config.toml
n_layer = 14
d_model = 512
n_head = 8
n_kv_head = 8
head_dim = 64
d_mlp = 1344
vocab_size = 19811
activation = "swiglu"
norm = "rmsnorm"
norm_place = "pre"
norm_eps = 1e-05
positions = "rope"
rope_base = 10000.0
rope_fraction = 1.0
qk_norm = false
attn_scale = 0.125
bias = "none"
tie_embeddings = false
parallel_block = false
init = "uniform"
init_std_qkv = 0.0211
init_std_o = 0.00399
init_std_up = 0.0211
init_std_down = 0.00246
optimizer = "muon"
lr = 0.00782
beta1 = 0.93
weight_decay = 0.013
lr_head = 0.00528
grad_clip = 2.0
warmup_steps = 200
schedule = "wsd"
decay_fraction = 1.0
decay_shape = "pow"
final_lr_fraction = 0.0
batch_tokens = 131072
seq_len = 512
doc_mask = true
train_tokens = 1021000000
steps = 7790
dataset = "wikipedia_en"
Each number is 128 + 32 x the weight over the matrix's rms, rounded and kept within 0 to 255. Layers, rows and columns count from 0. Numbers have three digits each.

# down: layer 9 MLP down (transposed), 1344x512, rms 0.0389, rows 531-565, columns 0-127
# gate: layer 9 MLP gate, 1344x512, rms 0.0631, rows 532-566, columns 0-127
# up: layer 9 MLP up, 1344x512, rms 0.0666, rows 532-566, columns 0-127
down531:145171115130135087125099142103179134121136085048145123124051143122165118119106164123141134162116095159155101136137139095156112089187112173144148077063135150119110133097112123131108135202156067138070148169192155118129114063054175166065122157155090109097128084162163186121104161095141163143087133149102127109153112053136130137196107122137179079162137129095100074117127073136171181213148
gate532:126140141146128127201155136086127075113089131108100092161160100124072095135101096096142136146138127159187150186120133114110140096131125150089190130142112142189099032116137119062128150099068109095124116180091104147093163056159093088081139170120093174110131211100138070082093127091115131205131170130082165050148174099169147157149076108119105089133101123148155146131165051124085129101141
up532:066143205136127128184143091199142109119145094073168119126151193112114128072089122096130125116091057093157105115178158140112167130118115069098095112095076098083171117093100123185133128055158108181093153134152135113174090129149094090152133145133171127122127110161166051187130123134046070145146125155178095119072157150143094129151137140144063150133097083124097131135077127083155087101161
down532:116080041128111153205115165115099180108140189148137128155098130115088090074151197105207090080129193103103162165062138150122122106125161134193140119104136184092028140164120116196172090133094161119150131101148072133140105081168136166098153134142176132119127124145102181101095127115176127095160159141118125172102129101080082168102134132062142027080186121155131144163102159129115098167196
gate533:100125151171152129111089140097140139136151119138112103150087108090119103160123120159144120143086134117175096130063138180111131113122085101143121130118053115097109187110155105129045144103143123143110141092160095173135148071158156096127149132160116142137103092133126166166107072161142193131114135139149167140143149197102144180157111066096121107172116114118094162152188164170138166117165
up533:120103124101196138130156121137147134097168096103137207092133202096115155145138131174114163062096094172150129155172108148186110187157148116118087084134141121150130141160094170067116116094151163121134119111103134123103105137080109170174129158118125083118155115139078127100103133136098077146120134115142184092137092142165125174127129153093115138157109157163101141130170141091137104171125
down533:119150145092186102073133115151163129114137108138134166197127073126102159176119134173198128177154174129167133112209143075096164144133140168107128139035116114119182078120191155186117155196144168149158072123056141122144102139172096094131115099116057134130128138105090106152137107099135142158089137124109112111163128123127134098155111073119105137124190150117147132152110127149102108169117
gate534:110155155123153110127137146094152105116119122164185132170148127167188116071088102121075112111114116113158109096127121117081109105108149102067146129174185175103178138161129091188134134159100150072163086117188103142125105138136118122131179112101147114114157142193131124144112147155150090123093110137134167139104140099188115137165135108153152094138106121113150113088053123140166145164183
up534:123188181151163105148106158125154164112109129107137114140122159158137150123146174139135142131131138166104123125181134163071195166119159124078092121115032095129094095113084127062074148081126126118106134107074128127136152068099163141100135099111141192151088096136125144073133124103162098097154143141108182207143085136163162152145117146136140139106108124113090084101121160127148067109106
down534:132134119108147143064191161205142125177137136166166228151110112148163092117100213116146099156114167106085143087139125110112119132119090123144155156162113147126130198152178156112134090136124105186124116095136135079087134078097122173127104137142101096156155139137160149150094125139150135100142153116139111145078177099144109138123092113082113128120148165059162170107168138157082134189155
gate535:126137135100120066165089094107146203178123120152130144137113125099145102135120113151128165140111132108116118041104184122136128198060089139140058120116104110151124101141107135092126108117133061121129107124117072129106122114135099086150100131159116160091097108151083105212109058111103084146097111155105128084121142115125135083128108133138123121062180148108125148128171118116112152109143
up535:118065086171074108068150151137144148149136136160088082118152176078127157107115155135177127101095133136160158097121147113145176153155108122157128143148137163159102058134107160078139089176105129121171135104153111137156191130114159137142146162141138104112103119081123188089136119062125103157126162072102186154112116174185086095100082089118171179194076072148112148131141112163150046162101
down535:139142105118192169178177137143151142093104165129140171104156128138166124128166162112149153100081146118230139183153171120115052077111112057165082120138165116173191141180092150076101099138095089087185151174124183141102187099131125129155139114139120128156142089175114171168078127066134128160118076169108137155133131123099106160124092155118170161129151124136095168088132169137139128147139
gate536:072156076131156176156169105159133117162169131117122119085141151154099114174119155081109181134116130139053108096100151109157139124138083133101092155181126139122200123129127073186170138154137162143177110115178110060131109133161121135073105138113112087156144099129108113121148128128085143196172127143229129141188090173110131100171076118151103115120134117124159139163128150118135151124156
up536:101167131047108135122097131126148116116132150162154082074135079144135143131109209108119171040129077220193148148148112081078118145151140120090147158164147084092164119070153128137140113096119127079164088102162112083110099146184125124124099134060136146112113099123170111132070098093126152096160146194139106137158111176102100143208037110101129131167130159121136180147108181164103135148088
down536:084182088200077153109137011185113161161190139142101154094127143163059129084128169110124189087127155138055115128083141125072120132089120145121190075209146136118185151163108079149168176135157104096063137156113152102140089116130177110098159175132110110142087137051141162108125136157089105208109120149161136121130086139152121148230050072110148119128154168174180215112089062175147135113129
gate537:147144103134146177171117166127162097091141130157178111177155158104150114139076140158136108147186104125140107077127132187140144113126111124141144127127115133154118106132127087124108106099147119169154129145130132163095076162112146131122121146106107092085138130156183110129125116134075115143141197141085147152131126134131104152134198117127099117135161170121203109185152172147093111142143
up537:084151074079074135106165098085153127148100149128137124133153124086100069112120127172060124126095113115160168171204121123103190150159122183118075172182104116121126180070075137112088101125111191155128150143133108166163132135174067115110140144103130112124131114149127167211126161161127168134096117137095118105074122122102105082124111118122109141119128106089169107114117155063109131142113
down537:067111120137116152116117143125158125167113152180141143133133125145183121111136098120147144117100104132076173097151094124093086110101156122115182058060126173110098139080143158066135150165128125137170092132140069141127084134117101140134153123129129116107083199115116138123131116125109128119130132133156133138127126194154112102082170074086095113133127105101113155122133187153154169073084
gate538:157112093104130183070136107095074141130175153111159148102157086126103156152187158147136147145109123131101137143147170150081075070100151160113133105151107125168142119157135189175202198109115087101113128141153118106142109099142136167147120106035171068191083107142176152195031147169102152060070107131127108071149108077083095145113117142074091163155109136124153166129077154129127107092136
up538:129120126151174158164112109099174137076177109173119151099124154116129174108100136137125102100100062144130123118150110139085173162210079202165153140118157165161210143126129134071134126095099154145150150121109079209140150066123191144176146142071162072128085142115077106094140155129169152100123080104128077154120156052122089122077109061086114114132098092093128114120145206247141185186168
down538:119134126114144118186171184152146162115054087118154118136157150117109111162093116102096113126156119166146086166102146129186101112154111131154088145075102111099091111139157029084092155135205125188134157122145169102098187164119140131131116156088111165104165177155114098075114141108125103146185073174160232089116146077124098133084133131144139154122232145123099081127133163142084051104149
gate539:067148110163123095038119102109185174147151121191152134111137157091135176177135124126162185128138113129166156116127122127164096081143115143133167138140107116118149185075153092102140127137034153109086097097118107079060112130118114165076140148169125146085231126133137152125184080141154144230090132107140139111133104179083137128126138127081143082118125110124165162149075116111091136136170
up539:096166193172143193076147158083118138149081111128142116161177154125041156084130059117131152158122080169124123108140043100101114170112177175115137150121111078094140176088077072151044156103134142150146181146108110165096079040089129177101122149131097095177078117116088154153083082084142124091134086175119123106137044133092238112077137124144137116103131072128144152131125140109204097142109
down539:171163044167108165140027172120180159129108113129068113148144137089101182148110115141164068144213124161076160134111157098105159091149076168190134092113054086217198148104132121109133167068108117091117110159120093122185141078073110162171150157097127120148089097123092163138184119097181148141159186113146116077093171138136113115108107090130085116039114080177138113092085104100103143132133
gate540:060152132096110090105127165142109083146100094163068168136119112133144109187137072136111175152158134098167162152155138119046074132109119158107131147163137094133113135105082169138124148160135133123068071169074137141150119148122119155145136109087112122123102157089075070166131129119148130103100115114173170130140157126164095171107215091120141104106156124162125131115105125125107158109152
up540:158093113169124131093127117099173087088098160152089077120186133109162082180102176143115090137129137144072103119142138145106115132161136144130165150092088147127144120095119154126142105139140075117107159108147097139179115103180112158140097177190175108068139160166153118111125163197134147216186150155125157091142105185093097150160133142092142089102140117185123164167063128060111130154172
down540:167080180204170131045180130147161132125122148137161089186112148120101137165082151161096127118070070116125112166133165111142109086050137100097160171097092129100161089067113133080152196131100166151139183115167155168143117179194152172100079169136168167148096158156177115111121127126108105139166143161118159146101083124103078127163162158167126119064097133174089092142067118145110091177166
gate541:143106151103108181129132142097117055127215113090195138096085185176098122143093114108096037093135122157165126117114120152129145102125161091111135148145130103108193128118145095153120109139120117124151137211112148137161188159069137085045235103139140087089049176100117153215127130158131107146158131137178178143086142154091107108175135166122134207139117137092111058141071123076129132108110
up541:113104088157149076122151152107097109175146149166120092173125151045165126103172175119200086153100172103211092070156156230157168155113093105124083167061198141125137128135198081082102100121123142092105103165145114173054073153054171125125131151156086155155081085152166149114133088123052134094075118139136035157095092111138138163082174111167077117125135150127175140113130100170132064131121
down541:173092119111124126109138151133154110127164133068167127182051145150089139071072094151094103148080159069133115019177129154085137135181135194142138129120164105159098091152189202128056194166149151167144070144121145085103114190114113123087210119123073170169141137055123131119113178102160165169130069094112049115101176103098099136071125129152149127111145118116165144128145136154124137209175
gate542:112080106158070138040115092145139165169162109089107095123203116145110152155146174136101122119063067177139129147073163120125110161129124153139116197120105161126125139126092149113070120149110170092141100156129171126121052161148112035079192163068110140082156091082134101137168098128170061123113132131138089122145119077166169147185119103098142119105113084089108109176162099128171086088174
up542:120101111154160143137152116109091187115161117182187095129148195142067175110101179113087194072109176114128122156133119149109156131151185153185139078067125176128099135152084109153158096117095102083093147133149114095116075057120139201112121090108143129136159119087179158127140136126182089110124124147113122148157144175067099118098065182190134099152143180128102104167142124131133184101076
down542:116044122087122127210156128156112100074124114123073116172126122123114149161069144140184133145153119103113129163073100161083113133099152175106116109165127145143122159093120146138155142158191175133117143156130180175146130180128088110149102129107069114124141102105118111153158182127095153150073120136126132149087150122139113191056171100119158082109097093095089175140130124097109053182144
gate543:134124135110154100057089095114126131110128161096125122129128132132099132084154074133187178186151115080092135106104119107114126119169109117141170122253182061190162126148128132091127147176117124123181170185106152093100065078174075091120126082102080103094137100154149130061149081146210147149124109084095164137156143079122093142067081109107134140079112129069119122117112173104135188146157
up543:132164042132177133098173181123129159118138137165102093122107127129159161124062131124101098142125083148163142137122090117110099113048088120147137178137188161086107117136136116144148169144160116144075116133168140165142213149182135070094144154150116102181100167110185111138155147095099142087147146159122170179138125087146127123133177169128114088155071082146152114122127119122156179148108
down543:118143137170112136075128073154147172159152115124154155104200199124098182114096078134151141098171072142189110141158138164092188143146142084141116180153125130134098179137112140082141155120135172166113119139153102113144096113140167119088113091097082116184084144123133129128180103124160104096056127151081189119162165084160094138116140098194081143111149131121131132137121154190184098097156
gate544:168138153138167129111140123137133166133098066164121122126113117155146183108082119076088082110176124171090152111124106145179104116139159153144131144130133109091138145110116091117103102163115154198099104084122084141201123119140144121119070134164104129164105115108101105131146126130179122123154109077087139109127160095114150130121160138089129179079172155124130194106094143140129144153149
up544:176173138144118109116088177134140140153101137126113118149114169124147139145159104122140140122126145086111137130099093086114136129147094145162086153111167196107124071154144122099089126101159176142162137118141103127158127141131145132095126097102133116136138133130074124158135155163085144156125117174132107124105136100130115119189158106132133150084117145129104124124114134122107078110131
down544:202134094131133110162123094097129145114116093177134120077132180063113131130112148077138088136119140092132121073056128111101127124121139128176142129151152152159165141111093090124135147135174134147143093141136129154112171133156081087155156175109153120104103096144105104112143117182155105112077140083146124155115089164085147154068087129107124128117152153120108082099141105152102107142121
gate545:148144105110124160143145169102118124144165146094139104161079112066160154125134124077137167130091160098169091051113100144138076125125137154096137162125138137183140073159130126137102125107087187142121100148140158178111124192090192090099174139084078145124111141140104120140102144118161094176130169108062117106162119079092159177165106130162162132143091165141143083128142161146121128135113
up545:130126124137116087130152084126186136158166154154130096132172165083164124138086131143120087141156138082140107125114129145099114082158101109129119147101156128098118105135132124179114073067129116104170118167176125127106126149125185130145141119111103098181171119164148144100157117176132035126128090138115157132162125124100087171129116151105156102122151179188100106161147097116212139085095
down545:203197127067089138118128154062108120176153118167200149112139090084126187163127130130116089100095155158132124090177156144148138075162126120136103139128200138190134161131119111123102127164129100145071131167106165102182100189112112127145172115114159117103098168093143116110114136170123120107128189134131113117109197122137137152141156134173120157110074104108151141068142138091116153100146
gate546:093111120118117118088132141110152051081130128121137164085119149166117121102156126122129141066063109191186092091140113079090135139122119136083140129166104087130159117128064115095146093099147068105033058140130120099103135112151092198158138105156102158163131131039169106182090040130167168152078144186110108112123098132119104155178122102156122124130142159095232077131129193123076110091137
up546:137118085123111186139062184130106094182068112107158095135132139115169132109133149197151169119097161212125152194068054108105151087085135189134136144130104150092165120109188117126176089060172130177043085123125181149119132115141140124054131148074166107121056169097094081188139145148114058149091098166136122091135168172085081175112147117075113108135129186101103156139028138083064073201095
down546:142113156155156146090069134098085143139057155086075073141074146114101072071186167199117072083106120139138113066071160118171158104126147163118098074092059130113138153081098144124124118116183131113119154166107143079090142081171184149134174067136202113164057154171162069139109112109160077141094131082101114133079140114094118151123103143136133117096144174140134156117074135057097103128122
gate547:169116152175123142083145144096162109100113138089092110169160143175143124137099097138159099149165107158140141120149146134185155097171152104152129152156114134114133187142142127147155137149127168156073111139147126153130127122134086052155136137125148158153072118107156129115080132130122092134142061117135123128160129156160128106085134162137163130144094081107179105111113128166131125137153
up547:117100111132139146112134141140124129117108142135129167093080086148129129083139115164110144148161120118094184089130108134093188120078171109126066112191138095121134161108123128106155104068138107138106150100128143135120098098101144133111122143153105098171109142149088136110095162107169186109146089152115181112144151135117196116169117151059128141123115139169070170170097135082106184212129
down547:111109145131123118156109137123142159120127148117140158134162119160127118125096149129079111127149201130123108136170123127122113115058127129132094143163145090133123171165129064153166121091166142137131091155120166090111084180173144140171132105082130153069119129059063093125151068105136111090106136171140148217096190115111138104115147168128111150171095173075112118092124097106099060114140
gate548:157147098137116153127137117125130169072126168083155146119121129180109146123125125157174086145147177132131167111110113130194140163120156097133109142086178152087141167156124036063060138115136097108129131107156074129100108086085101114132083089145184133130139109109163099101136079137159132137167177147160192059155123142105086143125119181127146147135059167110085178178138143189190155116099
up548:179091110105142129160082162101155119156128168141175155116114104137147153177138103109136096106105212188154081108043209192081096184090188130108149090114124127129153131134110038126087154122192101145105131071074100089065133097123149104122181127137189162152104117158116086104146132093158118175097158167131182195164077092106100160102161086091143082164198115178153135147134117133130162139095
down548:185168066097203190178089151188133116128115162095129089128146153159086153158146120089114172182102108137156164165165094129095142134151158050110097115117114189089158168131132115122093103125201113068178119137144152153119118103153127176123167083099130167133103119115106176153102155133109134141095114108140163101121177114125134096048174132141120104101120139133121177163095182132161094149107
gate549:148148142072168077122136184112098041186091118148190059129151128135132102185093131129050110162160130119172134115171161118104128070087093166110118121081167109135105132142089131126107150132085141165140169139118147094120141115136152217189122102115130128117103130137135141157085130101131171145155123140141171119100091120147118106169173109108136147151157175122132096121122190180145123055107
up549:118065145132117114074139087061149124175131151096128085130078103098170158162152145168126129130137121152137159133147180175161118161155162165146155105198138083108128122126174142108107126159082229160088132150158112155074175148157065105170113096101101111115118144111174169167153127107134105103100102103160144121160152116127126145140124095131125140090106122086135146127093181111101110022200
down549:134113181142149116094105140131157119193141145125122085149120167107124143141100107137091189066089088105155085145160097167092132172174145135124182136140106151120095106068148153120113108138117098164050132092133168103124060156139085094128147194127144151153109108107110176143057092170111149208149187070114124123144099120081132134152151116066145137145141149101116172137068115118094103139169
gate550:125131175169098173092160114129132126175152127110151104033146081168160152111173168117118134191112135135153166164165129115174161148179072204131146108142130104078153160185100119170152142122066134156199123126117080118101109138136160132094124032114089127119130150132143106148145167138107117154135138144063156149122116136190093093154133091120090137110151112075116125120092072114119141124156
up550:108167151141117131100171180065078083137158093183116099078116110138149086106145109159083174073115183128138167121099100157122102144152101157134114126123156144170165099079045145180097145177116105116088164140123091181101164102161130093139143094116063107149118146145179141042084126110159136145110157168079120160115150063125104071068157107156157128127063132063132168170136100089190141071154
down550:119145097100182064117158138135163095089155162133162105128138174117088131103124133065164121125057077115074170158141145142112124130076126120101131105063221096144131111153061170138077202137180165177121064137107195124097136150134172161152124114103166142164160132043168170134097162153192162139112133148102183078073134127143111140155109173119135125132129120161113115112143165088161122121087
gate551:123142138096168108105151095156118127180086102073126129141136128086091142126128189101092144082146097148099107120187096082098089118083108145167100131097169130173108071096079111192069126110086114141153129134126123168129134113137106090090108165156117143084129149104065100059168155177055091127106117143104104151140146134148119128110120091162141135078095115136092174155106155125121082124168
up551:126151140112163101122235150153129140139148109068154084119104120075106151116132176133168122097164117105155087085166100105087109102140132144074110153185136093171159100133126158117121123094144132135121153120103126174100144101127151046134132140114136151158079032152159131071137060165123133067190098134123098120183114150152142156124113095130131138165143100131081121067128154112119112137129
down551:142116183136128114098102177193125112114112106114085117151199129134129081161106112136184148112156082129126170198157079128126136115172118032075057065160099126092104095064094140151124079105061069173162197125171100109114117079121132069097156139117142152159128129145113157063116127144142138154128143115117094170114087175126189086171139071132172153133144132107136105122122121109086091138137
gate552:148113118093111162110143188148132129101155163147057140128090126130161155067119123211067111167150160131100141071164133124092080126142103117139153129163184178125122140099100023103128136168087168139129132152164087153176180076200103060162165148157106141123151148123184112050098085165130114156101192083107140071085142180163104088099121114177158163103177159071175164163100084097083120101138
up552:052101170132096152184098079079126167115071090142119089108074071145113074162188132164156167120055154059062112154139127103107190082175111172134157044116058096157087115126182147113084165080163053191212138148112043211111088198119201169154104135077054146071129059079048134128117194114169128066180073081116064122171170099056162194143134131020136163139060127192091145131164082075150138160126
down552:162132127147181112139157086110130193152116045093148098152133127102192080096134144089108124123146149078094188159125139122106151122183104156120118060197093113127105149125140149131140133133175056119130131110138065137120141164110160192130157140110117141194101097137141166120076126090107181163112084088109117124138067120150164117118155171154137158171112103117136159059090182075142120079146
gate553:156097140131141165167081222171130135156163108109115095138141142184155091119140086175089145061212153100085127108171144095129199102152110200081188147092080099144069099126120166133172195081104093155113124147111123144177099169152148160146105111093071128196128088146169065145082095144148130126137093102118113098167113102133156087152214140148115099164144111104106162108144069079151142125111
up553:103053131096144100065164101072098119033133114095129180147151138128098167123125103109174159114121114159160082076100154205096161115144116073190111114141136149181133122106092136087084179130170044131178145118130095106150111062183110166143127141120145144116183105098056100116186199162205104126129115181153074124185155112063076164171153129121098177142159084117097144116088248133100129086144
down553:121183120082155120170128082087085107113123122125142140123117107151146177113074169035145116155112076127201139155121110081166084122134138119126115139165135092164110150142138099097169116125090129151151146149112131118136150074158053116180132163145146173106145119087152100093127120163143139173140117174160079138099134147156067088144111224141098174162125171140171089120123146120121150126108
gate554:134134150114110143126128234094112110137159132155133162133066136115118115124151127085130094099114133124063129117124112117089126108102067082173132143098148113075139156161111096104170127155092124106113169125171081088173111108109124123205133141183152134109116149164151180145169101152094171179142133137171109102138162136143103055118158121114121129098114120134096107111115168149148170163141
up554:140136150130146138104095177128112114168144171150146156176117117137157161137110164064121132136180121129113100147123107117082146120111098077139149142087147151093131142152147133090182158167163153136153076140149138113127154113084093156132150121132105080109161124138154145191121120131138131141093124152127104135097170150122121128136128168113146116070120120155134170163092112149110145144144
down554:076091082131134144084162123092091129138101152178131188187116124118103102115161118147143116144145156146093108133185179088163141053126114133119117130100162115142140087162117151175173224136120123090154110136100100141126134159129121098131143112109106155144115099118121137114137150179132119128088138069128163098102151121105173133096172138151116150137136121089156127123140101116133115142086
gate555:138114140100133168075128086078139106149166093079101155064133101187108111170204108173168122115117091129152148144198178086110144148131112107098123105120110103142061115100100182100074153167109160182157122147110145134166100129083156130179180130100102131103125094146128132183197088041168118118159166159165128115173109099165050097122124107123162162111072083137085124107104064183165122134138
up555:170121170144121139140143147114112124180125154130128117088131127124146089099146152148124156173162135121115130112186144124155140141135120128124065194113124080096105122163114128143182108103142182133167141151140189108121175154158124123186130142090110133201115162134099174133139158130133141187155082152169087143134115178093132068103210152124160127197135050130180086193136100137133128158090
down555:071155138167128119086156138134150122088108116122155101089155101159168145158097146121094121127145098177160152155156102131161108153108118092139139069095119094129111166116112098150178113080184160133166142157110091127135199100152079120150162150142182156145153114142113135147134131163084100126126095147141067105107136107090100128110111154142156095103123063168187180083167121112121083154091
gate556:163133128098199182081115125128081173119176108122182060122128159079143134119140134047125140109098193096144129091179136102135135148142136135112210115103126119156139060164115136150126150123136089137144055157140033082087161121141166141128114138090133108135116100066161117109143168109137101165128108128114099119157098149102090149161113165121131099094104125093064112169125160111151095103065
up556:128140155176062084114144102199107100091119152165134132113114102061064147137148094155152122118135124092066119047182151143122113099160183136077143123043103126094101132148125112119091159075185097115133136161120097149137148099066095091150121138135162125125120152133068109187077141113065150133103123097087147045117097143091139109096123140136130152184124156178098189121150098086145138101063
down556:155120151175077158145067101102128063155129135103073130137070128128136115118116136133089131159143132052126133097117095168133128102118124119135159125091134182093132144053115113169132161148093083102128099074149148124142098079090117136139186112158133136170130078107181090111118081121180148192121149186153183122129093103146074163135152206119117137073141149129138184097136149153171151171096
gate557:106142095110183093065180093090124198104142098105172098034111149102142086116161100130140121148074157137162112183142154162144169091040103133157145176141098144123081117160163179110096115212117121174115114101161136167171129153137150153130136135131120187156137105114177062106154120141125096082094109142117155088163154106154213120081147115165192132147046119195075117086050155093173064124153
up557:113112193098132128136158104091105120083122140084118120061114089179116149085160125120134138119169123149103111137137129084108089181097144085136124081126139167131145090055136112116088129071119089106066100137104137147130169152108137053113122128203141109139130106139104124156083104100113142113122144181127068168139067127135168157159108139148093195140104102198104119150081169149117187101086
down557:124146150097157100172117071162098129127069147117123162097068109122136148077101114129134080152120103137120116076164081148104166130104150198144153107093133119086100165157123140127131087069107123113140105124110158131154134202102152106105114170158159169122137174143173071147131101088164173086133148108137077133105146189147130173126113117117120133107107138175150122139111113130179100155091
gate558:092127151104131093200143061187121099118161134194107207225176106110085112126123089068136119085221097127060163140150148113066114155124097130123136093084120138167096088094139151198072148129084172131154090101093143118125097108125165129086117138103128127101097110164144094092143146074038134124083096127165138169175102198099127086149115167141099104132163192124100156108138137146120190186095
up558:165083086182088175102121067139111108143106144168119135164165158150136120071145132151105054074118056113140111106111143108156109149132117108135097226165117082131154112145127206129099131123154149162151156150156139163096079133121095115076107094158056142125103082150178163062106193124141065142128168092176170184069108138130053121176145120103111205176114133097100114128184084127132171180137
down558:192068185099120095088147145122125152120091153106121094143085123182116158137132022133143084154149057131102137132125113097093126134112158166154132110111125103087138094185115157124179174163168148111133092143155086168057176154108130158134135113154124130141061159108156177114078117103090159091103177084096137112078150105171051135118120115147165126058179206149165113162146041163104044093081
gate559:145125098156136184145093145134132100127096120150123144097132121144090100240138106183100169111172121230130142141147126145113136142206113133085107124128123118139169124165190128170141156115168124151115132087109131157163156152157146087149137082168141142169091108067110169145131136202172117117181090162125109147144139146115128143132146091066104112084145101122181097155120109042108156135064
up559:138121097155101148221116118146139126103118130169099124153144101144111145156106117135040197168105165169146099137136097180173130081146105104109158125184109171160164095121098165178138229121147109156075168145094132095151185168117157135141045195137183177156167155101148139132177052108157111113155131151138058127153112087155130208118152185119119114137179153082132144189148108136150113089099
down559:170112136035145113175189098141096089143118155161077130126130147143126166151138079142115179160149127123085104149148176129124168107127129156090134102144145128113145151151130177133129148117132169095099069144100119122164197160124121081187141110104174118170114120078084119122139132117123192122096083155096075153187115127139047182146118131101141106152096179140129182105162104149142114090119
gate560:166127114149152154107138090119133192087114160124130134142114114187090192113075133138086106107143116106133081121077130119101136176215106130121160091101098159148115096121128137194138146094115150069129115111092096128174156115090087131101128131085137133102143110131199134124131109102151185123095094192060104132144160086126179141174109160160086179160159177144096095150122127185104154136158
up560:118164190135117146126154185075135083137143122118109122065124148094124138139115146118159090079127194082168054159132186119125162122094145115141068123113119091107152133107110121132157115137175156168179163155156136151125127168086160146159109067107140118125150166212122139065196139117133052172138164149090159096167088159122118114116123132139084143155133178121130102132187127120150138167091
down560:082148155198123158172139141135080184171097146084219184129134146110175080090164056139099196137143160113188143105099107137086119172115123192093137098108196159078174152173130120107183088099162166154139117139153124150135101138097168185110212122142140094116187097178144125095117116148086124072110107081168137137124097184159073142133097154121132119102086140117186092155096140081204142125125
gate561:140194090132203107104169228122152188162186166163114143111140134084164138107170154148115150196101160120114179115136104149124061124118131086092160154110123161124125095101076106141122141213107133169144183129138080143152111083196116142176156086138165095177088132188093193150029167156129096139023125159136164127141119118109179111131117165111062163181114173132159161133171121151135088110118
up561:096090066149124064071102091095097168171058124118038147105072118105072072094086163142122097007117113166112147166074121165146112124123074213190155091115131137122166060177138188137171101130084188100122125114158043133156165132075158057082211112161125115095137205149111041097153113108095230073116136123072150063173186140154134162213077077093168068113101149155138148140092113196099140121118
down561:177074098111094122046176130117105072129094150155120086105070128091087119144157138091140145135109124127149169122153180130129121106152137105171068119089151108059079106150129136136114129111176135172127094055143154147145196142125127135119116120130127168065129132114160108085127128115115143058170081159120124046142174124118101113101154121129131063120135140131136136100145189164130136108109
gate562:118136095139079110194126143126167094108082145084152122165139106170123161170144081100156153110188131146116127119072135146146148124169108145145131066149110097092129126104088084139119143179126163086119075175127119147148093115207094173138098109073171141137153107089121110199145128125080147140123084131225147129166133136119216118115158114153127076099102102110228159116138158101117166092156
up562:070125087176191145146116096170103126177153180155146181176084150123069161104144134034090104158121081132108074156080050100180182116142152139136048107116123111161116102127135231104106165094102133100054164139125119240126131132070149097116141183135116126147114112111153125136177152155124113106169196190153108139109148205113133130133112101126101160166166081102137115155095141131132132127115
down562:070102122114171107069115127125116118035108132098119153183111101088135134072129141160108134123139187140150061169117173056147135175122108174078116172111083131072119138107144129151099159050107100174101140146151103097153039168144185135024108121112084181143131161113169080121125130146188163104109109134102059155097154166115111162075050163035047135190125079133112024094118117126122108166107
gate563:148196137135081161169069088149177130126169073131102157052168110140079145123126138164147174180125154134128142156155104081188161142098073129144128153184153094110120049117100136143100096186142100094140204111107103090113140188144084155129130181137106137136180131146149155085071115117114106163115142162126085177164127155120059143154098057135108173117119109153112141138123151101079101128136
up563:151099123081137144148112119070132111154096127110115108083165151201078110061158165148082145145139087141102076132159096090147120071146142138109094129132138143136177115150073112171049155150125131120094137145113102085146147096118116155136189143128127110116082157135108080091109116096170107126085163138098102125113160144131105109130135092146188112170087145096220099092153134143098157080153
down563:113114082137158091183115111190106146077129123165133080117167119128117141156151088136086127131138167143091148125153085128161144158123044166137139134160137066145225034118083101143103178159175105156119147139111149050155116119094134189132141174120094107128146183090162094121101172116165160154127074098108110126130155140167105143201096087140127127113146137123145186152127162170110095098123
gate564:136177082114094124116116123092147096145118096167140171162176114155130152114003150164094081121104160103129191174096166115133161169123081135113180159098080179176145159084134097035134142098116084156116094127153129163137169140133130191079063186124152130185142123143117146255121119147137110152093076144171152129139123172115092178140136118124108215152159088103173134122178116080148112084114
up564:094129076125114125106133108124162187096151128119095110129123154126110143141072108189139098158069087131102122159069133141146178143154117146140139110141106138200126138145152083144135165106131120125170155159191149106131161160125090095115088100134092181105133164078104178142055138087159102188081147161087132113161128115182151123211146149190173141100102108133126142091214095141157126110135
down564:117126121171173110094062136103206127147108207124161152138068119169116053123137176159193110097177109144108102138105142165112124170141093130088165056126087167138153063043120078118143099175133188194066120112160125128087139081084148149089115133081085155095073130170145114145130139151115097113117161093165144167101127141116165112049148146180089123145144083125170147111148118094091096070141
gate565:106200112104150086134115145147131138148098158131124134145114141113129104091146141129086148121135176132122145144179156118175159129107094115168112115110173103183136151145095108157146189174146079164143110108178113195135177060134151101115148142177150167099109149144156138112137140142150166175120131105123083133138083147121152119132171132159146124119170155146155097128101093082169168113106
up565:138131098123153114171106195091154136155139099131116150115129194145157123144110143087127114124126149106128183138108146117107095095071146126059150088112128116101126159121117119156063125165158102121163140143168080162055129071109139171156152117093121101142169078178142085119124154135140140164099141112133076077068143133112142117121165135182197136119134089175092170119077101094123131132158
down565:140112136101084135110175131182106116074014151111148123163154133117171162119135117161098101136135138144100165085110119099107180183170130084089140079175115104152104096112140130121191029092146091145116122106147130129146159112114182131148106123109111118124089173190205130135126108161162147167129167137124153133165124153158115097167082115166161097105130160081194081152116187126136145121102
gate566:073116122109156182153058144121136192156097139172132161121068083155112066170105121113126103106112103157174128110124145093136107166151090191149098140138134077127108153126177134124119121141142143129078155051179161135157171121165118099121170155193137122125098105110078120143091113084114147065136204128127201102122154086106156132112130074101113129136156122094126130159174120096122131179096
up566:072161080075160133143070085122075102129104123108091132136184136122056065182095083151110143122135149143143138134135119108096179152113153121103136138159168140163192078146151167087121096151105098166111136059104132134096146142104106087114133137121131150078098149091168193082154113171129126130101208144166120116159109055102133139134090128114047139159100080099099155117137095136137119073141